python train.py --num_hidden_layers=9 --max_grad_norm=2.0 --batch_tokens=[8192, 16384, 24576] --max_seq_len=512 --train_tokens=97580000
Each number is 128 + 32 x the weight over its row's rms, rounded and kept within 0 to 255. Layers, rows and columns count from 0. Numbers have three digits each. The size before them is the row's rms in percent of the matrix's.

# layer 3 attention query, 384x192, rms 0.12, rows 0-16,64-80,128-144, columns 0-95
103:212154101115139168085153149198105092115090150127086165140143143166118057140163100087114096177061147134111127146105140149127055145147047139110073102109100120176128113124164169089143133115138106141131132081121184124120137146152128158164085123103145136162151088148091156110140104137169163097
102:103119150118123070109138117141098155147117087123192060150108154171133195152173155138172109112200094133086142116165127087141155097117183058168187138136214152084129099099144139197078130151127129094110113140158098153165131059127150120143115124146087144066143151128209129099137125087117083134
093:128121128132152169200121149106126117197172164151087120145119123099117106150134116068117127187160117089081118118119121124154108174130080177171126177082114122118170190133158142079162106160128151137122145125147169118141122155099098132134103114106131119181147118159161095097091068149191064140
100:162094088088123207094107101177143092138128154174130157140152136117104137091113080110166107173147142128123184135176123145077157121149170097096078111133162105102126123143108155109119068052116152100119153171089135142112104179113122128101118147164097143128119107116067175108077163132124088141
088:068150128136120112161058091142194138207109088147078148102156151197099138137142126125137087049107149114134219112182096149133152175144154164097158172099180138072054103151154133107096162150131104102088144111135107131162111132149177163121117104084160178122096128096058112166103150086093130135
105:122132124157135099118163205132139125133076134084148087155124172144167154094161139071155184162104095136107117166168134073155054148076144106137117154202152160114109134117097122066093057095102098081167145110093141170130133054109133086072123158164108128160131158130208152116137120114066116143
094:090119130167146176144127146076153159107166168144144163143120127149142179132108192092128115131158144073159108085144145133101163106130150097154155091152120128121059175145052144139133174120108130167123104066141122148123143080195187164167158168134125122168136080105104174108108066103152100135
104:095103129136116119133166098073141173150147133114159138140136090158147094135143130174126159133161140113074121110167170139142166083155165120144196152101165125099189076130144152116142168122170168139107096068151106153159127153089116154130081144131120125104142131099149178119104170146112134145
078:136094136073108152072139087118145159098119189192164077103099146138178126105146189095196137123196067134091112130168083082128157103140121141129100133128121083202122117118159106180117165119111131112150212153140088207153145174088168100153106162134192092143152137125188097142108145073109157124
094:108151162136084144105113166123149144181107132128130138044139109152112066123181137077091099119179141085145145078177179166103132128166150118098115111147187086090101077085133156093083200072112151149128090094104152155129099131144115084083104181154146126172128156114105117193130150156108184091
096:185136116120092150095120129136060162061096150120137113132158113138109145121092162121158135121128086142121162178139078036157145098117214148115124104110176101211130081128134138150146177147150122121143106145175164102102145188194140093132141159101102083114125087137104065143132119068076114129
103:086109192219160100125147146158114168141104093142145145129165123143105117088119109160053057067152194104192134180156051093152143131108119102131104142144150165131185103156114143161107137153097151129214104121153140125133089115156144110156097115038162062139109141121094104189124127153103122149
096:132097140093179082132127110154096122141155122114162132154138099058078113098129106097094172143111134128135095015129131093129072145118120187206143115166140177069116130120093163107144120129141156100132175146159118188175091158123100050151128084130103107106104007115190111123120152136109104080
093:114194177096120166120145188123101098098159148111146123175094135102124106056106161130117115134158152112151114149101152153070141179117072147152109159137089168152106141125155112145161144138140159152171159140145141171069120182153166105110115066128159152135186132152074112095154194096140150187
107:124108108150130063123152121130151056222110145136088126196128121152106141077085124114153104165120154140138090063174111105117108121080126108110139161180158135156103116169115075143140127111089125138126165107151117154126117136103173133084084133153123149156136053223139135155075085108122121116
101:122118179068124124228155143095164101108102071144123169164146139098167140131090212136150132104144108157115158079152134153065152064101136122141117149133118111173131114108138104128094124107130103164094165075157121147152102135149162180143185115108111123075131152082168106128119062097126100141
090:128138132095144100124166123141138108137137151187095133135109142103149096120137214116124131121126157110095127180124112139185124084134114132154127067095106091124123085133118132130115136048144141095123159095119139137122099115126110087118128185154106092191151125095100124154151109135104147066
063:102097120144163092111166072122077133111102106141147145123125183106142124064136176132102131194148139114168141151198143144152127111100128165170167084111086116148083130128071119121098141107119134137144092081117079130188143106104183092132213128164134078183110107099130141095155108135182082121
077:122089098156087128083137124141112135098090133156189109173161133177162146099136134138168090149174101204113160159078178091095086139158131126112132175139153140106092102102129155093072113091105119077119109093123154092135180170124106123095161175138159130126091008118136166081084092099105156143
085:151089145143103133128147140183105067204114141106123211150131137132127178120100133097140141122082217125110132153119106100134197151146184155119129105143130164142061100085124132154189123144118149167144125081147139126063198182164053164121156120105127178136168102137101142163147114136192107162
113:082144165117125162171080132100179104142170159111153117132134132129154108118175128175103107071108044117152135155185152127119121124153082103149165107112164060119097121099120111051114156153131121150133167135143157160116157131155134092185142087184144199129187135156106114189113132155135119171
093:137157110094057139105053091170129119149119144105114200154164124122158112094127082117140140111123118156117124149107127055216132153098118097183121123128175172105081197092111126151110163109092097134114082094144050109093076141112097077094173157111146121126161101124109127165099132130131110135
095:111141114140127138051100089185154157077110133208085158147142148139131135164141139112119138083158137132099132147163125197095078182142125159119148191111134115089110141178073146197114143161125109148086076169162117197116091137144176096107127143121142155124087107162107113123126130123139118130
089:143088153130092092145138162127109113129144125072186186135113125088126160149105148097152149109124094100099156091170101144116193069087142046142064143089168117112132073137097126203125111156100050110122077135135118099118125133110174134083094102112172123162132144126088111184090153120123139147
105:058131141094118134088148074089135141116102114133137144109144129131190129117129142117168144124181107069104154171138146186119148118113106185131088133110106114123156167153099062217080112143096038107160117138073137103153129087107177166131111143149112158201131106108137134126121199118126188153
086:099150129121160123072132183102139149150141135166157123108145111105158060171127113081115119121191159132130138082205126099096113097110090124136156130080192078068079071131073182147089158106168102138149135132120121066167072174161086129129126221145120127140133116081162177109148119129106118101
107:171103130109122101155182137136117079088119131139115094070117138146135129072137142128207131131162118107129139167123153113142147099118106098107139062111129113196110171097130112121167132139068081102146036095140129110086152170122147158088136073177114061100154064148070081116114077161111127126
100:090159199100050116101126095099146160146164070102139106082170117090100071134165083114144146147150107144175136105160116103109165119122123117122087123188111199120086093140093122186150124100118125129147123111157117137155135155114122132090149167146175180138150120165125134192090124079086086170
109:057091153088128159155134110107123142130115127148141119124130157111087094140150096165144086169138119118115136104181094096138136096109161116197106145144126151135133153135150096152136094135107104093141087113080110097155127127072182151097093096174110156111122146066184127063110075103088100084
107:116123106149149146166125154136153114066125063154178084178124057161135137109136091167229112133082110145138145123148144164164167122138127125087167065071133160145174105102147115183128113099125110127179096153073116191125124127108150150116129160124181120158088109115069071164100181098151107157
094:107077174099059130079096092074114165162147115102131170156121152057138130128150122158187204139120097124144139184103131061192154115129148162135138139111177139128122184071128087144134101102150101170143063058090200182124073124174115162112107069145161163131155077141148136186237133135152134168
089:052090106135100126114139178115106145092125029163164067139110126136157100077142127152215156164123083124111124139208145078118132152145147139070148175120098100137111136109137106099106131114096177099139094170098131157143091127140146146068154135107135168190166082128094133122160155089188109142
101:083144140145137129122127173180174188081157134145105068116089133172139115130146175192107182110096157171124113160132108104116151146080130155103097155155102098126142135112150212144152154121177151104092071096128187165104095126109165177090111098109130117092144084130146195147082137064137185114
098:156188143179097121124121125093105147158130143127088096157140150144086103146148177178150135078113116116123171153131139134155154149171146126168154156186172140171141152101173155098105195203127130166123149092100129166120166103082109136149139133085143106137158169139116063184123171091094078089
093:143111151127127176111111131080121100195125143185073152119104138150164166120082101120088130158126127099081107112081070116153093187136126142089140114169128135130127121105155157179109152146138147171172096179152150119142087125103083093033129158133147194144114128109133147154131119162121067104
099:171121134207113105103120139136094147126134097188160099103190089148115129084110159139148107122126112177157051131142127051132126106165213167073098139067099059115040163160102098117134171087131092153075146101102127125147139112077089156091152190189115138176110107130115133125129100120130119158
102:162160089128149203083120047126143131124133101075115133108140120183160127108088140138133140134112072079104147092097139146080177158110136119169146164135126184183150123127086094097117079133168125148107150162163160103124128169157079163094088110180153135136142106141104124154092157113116156138
103:136115109199086099135130077094105122128057184100114170055117096165142112152167140130144126123128109128086122137137100105097168069132136130187100117100111115104070203100120102136152136125123149176127125133124112106131132081068070121077184134075125152136127205095127116115164085191173126176
098:109152102169126134130151084154114157116133139092145167108080154167170205126120111144084152128202138143116129121095041112162155159116108154059146119106124127124122095146081119105127112170074082184160167083146111100106131114160166162109106167108157125152114134159120170114191132086124157161
103:129116095184182151127092169174139123091090116155174114147145090155155133132117149103136145086132129154160160130124111128107107115120101138150067155117149091146144067131194125177093148161150169131035127154181084144189087089195125077143123151068090105169126109155160063106053183142118141075
097:093153095151144079163112070153152125108099071163159103124134177174119106126157178139139131135153122148152165152084173169090172073135154146146172134155082133129121110078089087141119125113135140124096130172086112078081098152113146200142162158171156121141101112149113151093111137111133152120
115:139137095151153134174131101140067108170087130154145152092155148128143133103095090076141100083155115072158139169121139137153155109077164138138150121129130108163144143086139045104127196165123136109141152193089073157152140164173142090183106089142085125099123125146155115128086101139117116148
078:083087164137127113160070152145166137121120056148113099137122137119147123154109148091139079118139134134131101205141141077083113106090146151157149132142117153138127102123177133087106126120089123124103130139131123116124099122109116099156156067160155141188122137153151076136153150079117119123
112:132130195142150125117147059099165109069139067226132143156093095167127097167165140090118090088117116132168137142095118136116124108130138134144108160092129144156118074166168173107167188162150104132170103143175211091107083121073160148157121118170111111099072168111136157099083100103151143111
112:083156104110185118125100115182124173158083106161083116095153171131150115131128127109179143095145158141143224179115064186136114179125077121212196180115175146112095117065140152148147157104135110056137129132144150159163034086107136148116139126147185177131158112105133151165145127111104140125
112:122065091069148136118162141101188127132173078164110101142092128111137112121177106100124100134067143132125131200131144161132127093107114122054113119139117133133172127161118159058128124135105102089088109113090135163197153170135149162162092134212121120097133075089120094075097138164128136143
098:134174114128124100126120105122127122106116115161091144134117114184124097107095127155132125177152040082152131132191148218106138154128144052125112206118179102163129131166205128130123089124114129114072143094107150100159117228105128153129164153193108155127128125165094165127161079119072158079
101:104149135167097169163157115064154119133138152153126128168124165112148189111139094145087126147104148133139158112089125086155127109136108103121109154120136165126148098168094112121161139134163160123108059188095118172067204082131121060092122122147164119113128109186121093130115159141175078122
106:096139101155095148130102130150139178150108132124134066146153162141096102097164139119093147153123116145167148166110071174117206104148139106165053108124112184097159132122100124075123098118132108158118099162074133130168138107147121132102115069185179133127115066151082166135135165098163101091
119:076085138138165107148116143154113145146102118129099127112094139134127078172134112169140160113144156082131153094149152140123110144097162169109153068121148108105101162123149201133100196109153147134099112083111100108115148085126072113134107084121156124130106121076119109089077139128119088099
095:105098081153120117089134140149107091082138132151121137173133149130138050152067079102108126139078073146095186073130141109170206165143134120091143133167153119154112119106188124151130126091068128138080138171119110197113114196118169138178112151083172172119062179149113105145131097146141126129
# layer 3 attention key, 128x192, rms 0.122, rows 0-16, columns 0-95
102:171093171129085154105111102136136114127191160133119113166170159097117132194095101075058115149091197094139144073067110128130137180205154157168085116104061146163160129156155148067139133118158093139139143046117120155132129143142136199107096114071199105117127106134144100104100152154183144112
102:084111122182083121118131246136157180125136130092133182121118129055169116160142130074042174109148094147116107054159108186133131153146111220132130151160136131159153109104111173101101158164164112145132143142103143135150115174138144131155108115133164164181136115140161087090081103192204174156
094:189171140091060132095117166173087134112115157139099166152164127107107106156062087074169109098153135138155113090097100170130099085115070129162140093133079093118157100114127173128133162148140174097125130141133123108186157091144194100118113150119131130182106149137103143132194153160095136133
087:151175158164163099185187120098086169117108128153101111101123090137182151110109130135131108141132171121052130159147164183099214161136121132186155189101120103152109139115101122092099139132110110169142114087149126115048073092206117107092127146196112095118178108175121150091123139061132135168
096:147135130134169151167121115119146125133168093090140167117099103135151145112109150099146093184189183165097163178110147153141140094101098127136181134177130145150148146051093082136123165161084076173184124154110127080170155161129084129094175093180113098143149151056105062165085096177078130135
096:145189060134137086150139157119122135141152112084099143114117149153157110128147176200159131132194108142164133078072175130089161138117082110125144089113199135111095110167107123169127169089100132109051149146085118116114161156103143138049113120119129097100143091135144092144180116135102101159
093:210065119108083054127105085111157143162135062115132139063115138111149117118152139168175136102160130166146108187100140139134130159102098184169102155102103163102146115150166162158092138111070099068156106188146153123112090142151152137154104204088094127138117161132154097113148139155103133099
106:099108132121171179131077192102132120179132125173125109110102140146135124147097149152103145183106108149100133081132124097158058153173114088139171192142071138112127201131157128148132115097113119161105092124171132077138171199164070115101136159108125155175133130163039083129164117135123108102
091:078180152156145104123135124148071154156138142116140165139092136198143095120170124199171205179190156169205143089152112166147165131082113040126159088127119122171133101126131135106108128155130092062166074121166100114109120103138143156087156164152042133121133115087037181061115116117114136131
096:078108113149122109098197072191082113159126160181126091091123166114116162112073149101127169151126163084169087130187143112201128129097112114129104082164116153151137081103159079122142156073136157196114157148151139155154104108146146132055123185169152096087111162090077103171121086129118094144
101:155131147134138150143115122117131098104129077075076106142130122124112135135141128183086113112209186147136056159131184146133133140098078100122111096121101204117158187090129141143105086155140137088145158098095158113124170124145190193147195109160140211157084113152180094099147119109175199133
099:201136145063150132098129171119133107115131182143169133110137155125186134137169094076083113119146122152154101153163122138117107139124140148149096102153063097094126122152126108117113091105156071117082142146124094050072141153157137085131139133130128161103075110133160056156152161111111143151
102:140156097129108108100118191148121179102126155164103091123152170115101145103167139102120114102121203161106115139116168079117145161133139226101189088143144067093116065127130117144089107148174164110191151089145144126090149112146166136107077112139151082098145145136096110145157108120156090137
103:135078158090137153116138145106184128103115160147103096106166147149162150155103101100183073088135098156155096100136104190085129099091072088151146144117163097141165061124113162156098078065108135130122099148075171113103147172169091117184115087126150051138130137190136085114111156131091134122
095:111132178086116134116101144148138134113105147115123122086107132079127072096119101138113173157104131167138156199085117100118153154155146140077119180153096099167100087077165208139145146119162140141174141188135103196115167131189094164175150151057174125135109162114118110071150109107135127188
102:193107084154164143078116087213133135121198141121080124137140118172136102116099107146111169156130141089196163125086132132125105115157165061104132110162133135100081113077094124105117144109121111144175093101154085122037129177122132098116088137146126147196099105147148189157142111163105178133
097:134147134109179124079160145090171131155091146074158092083077104156127106109123136145139154141124095117146140109119132100111109166133104139108140147189165107114129112136051092107094165186114152124145148144143128155174083102082103140101125154090161145098132116102108118213140129098122141143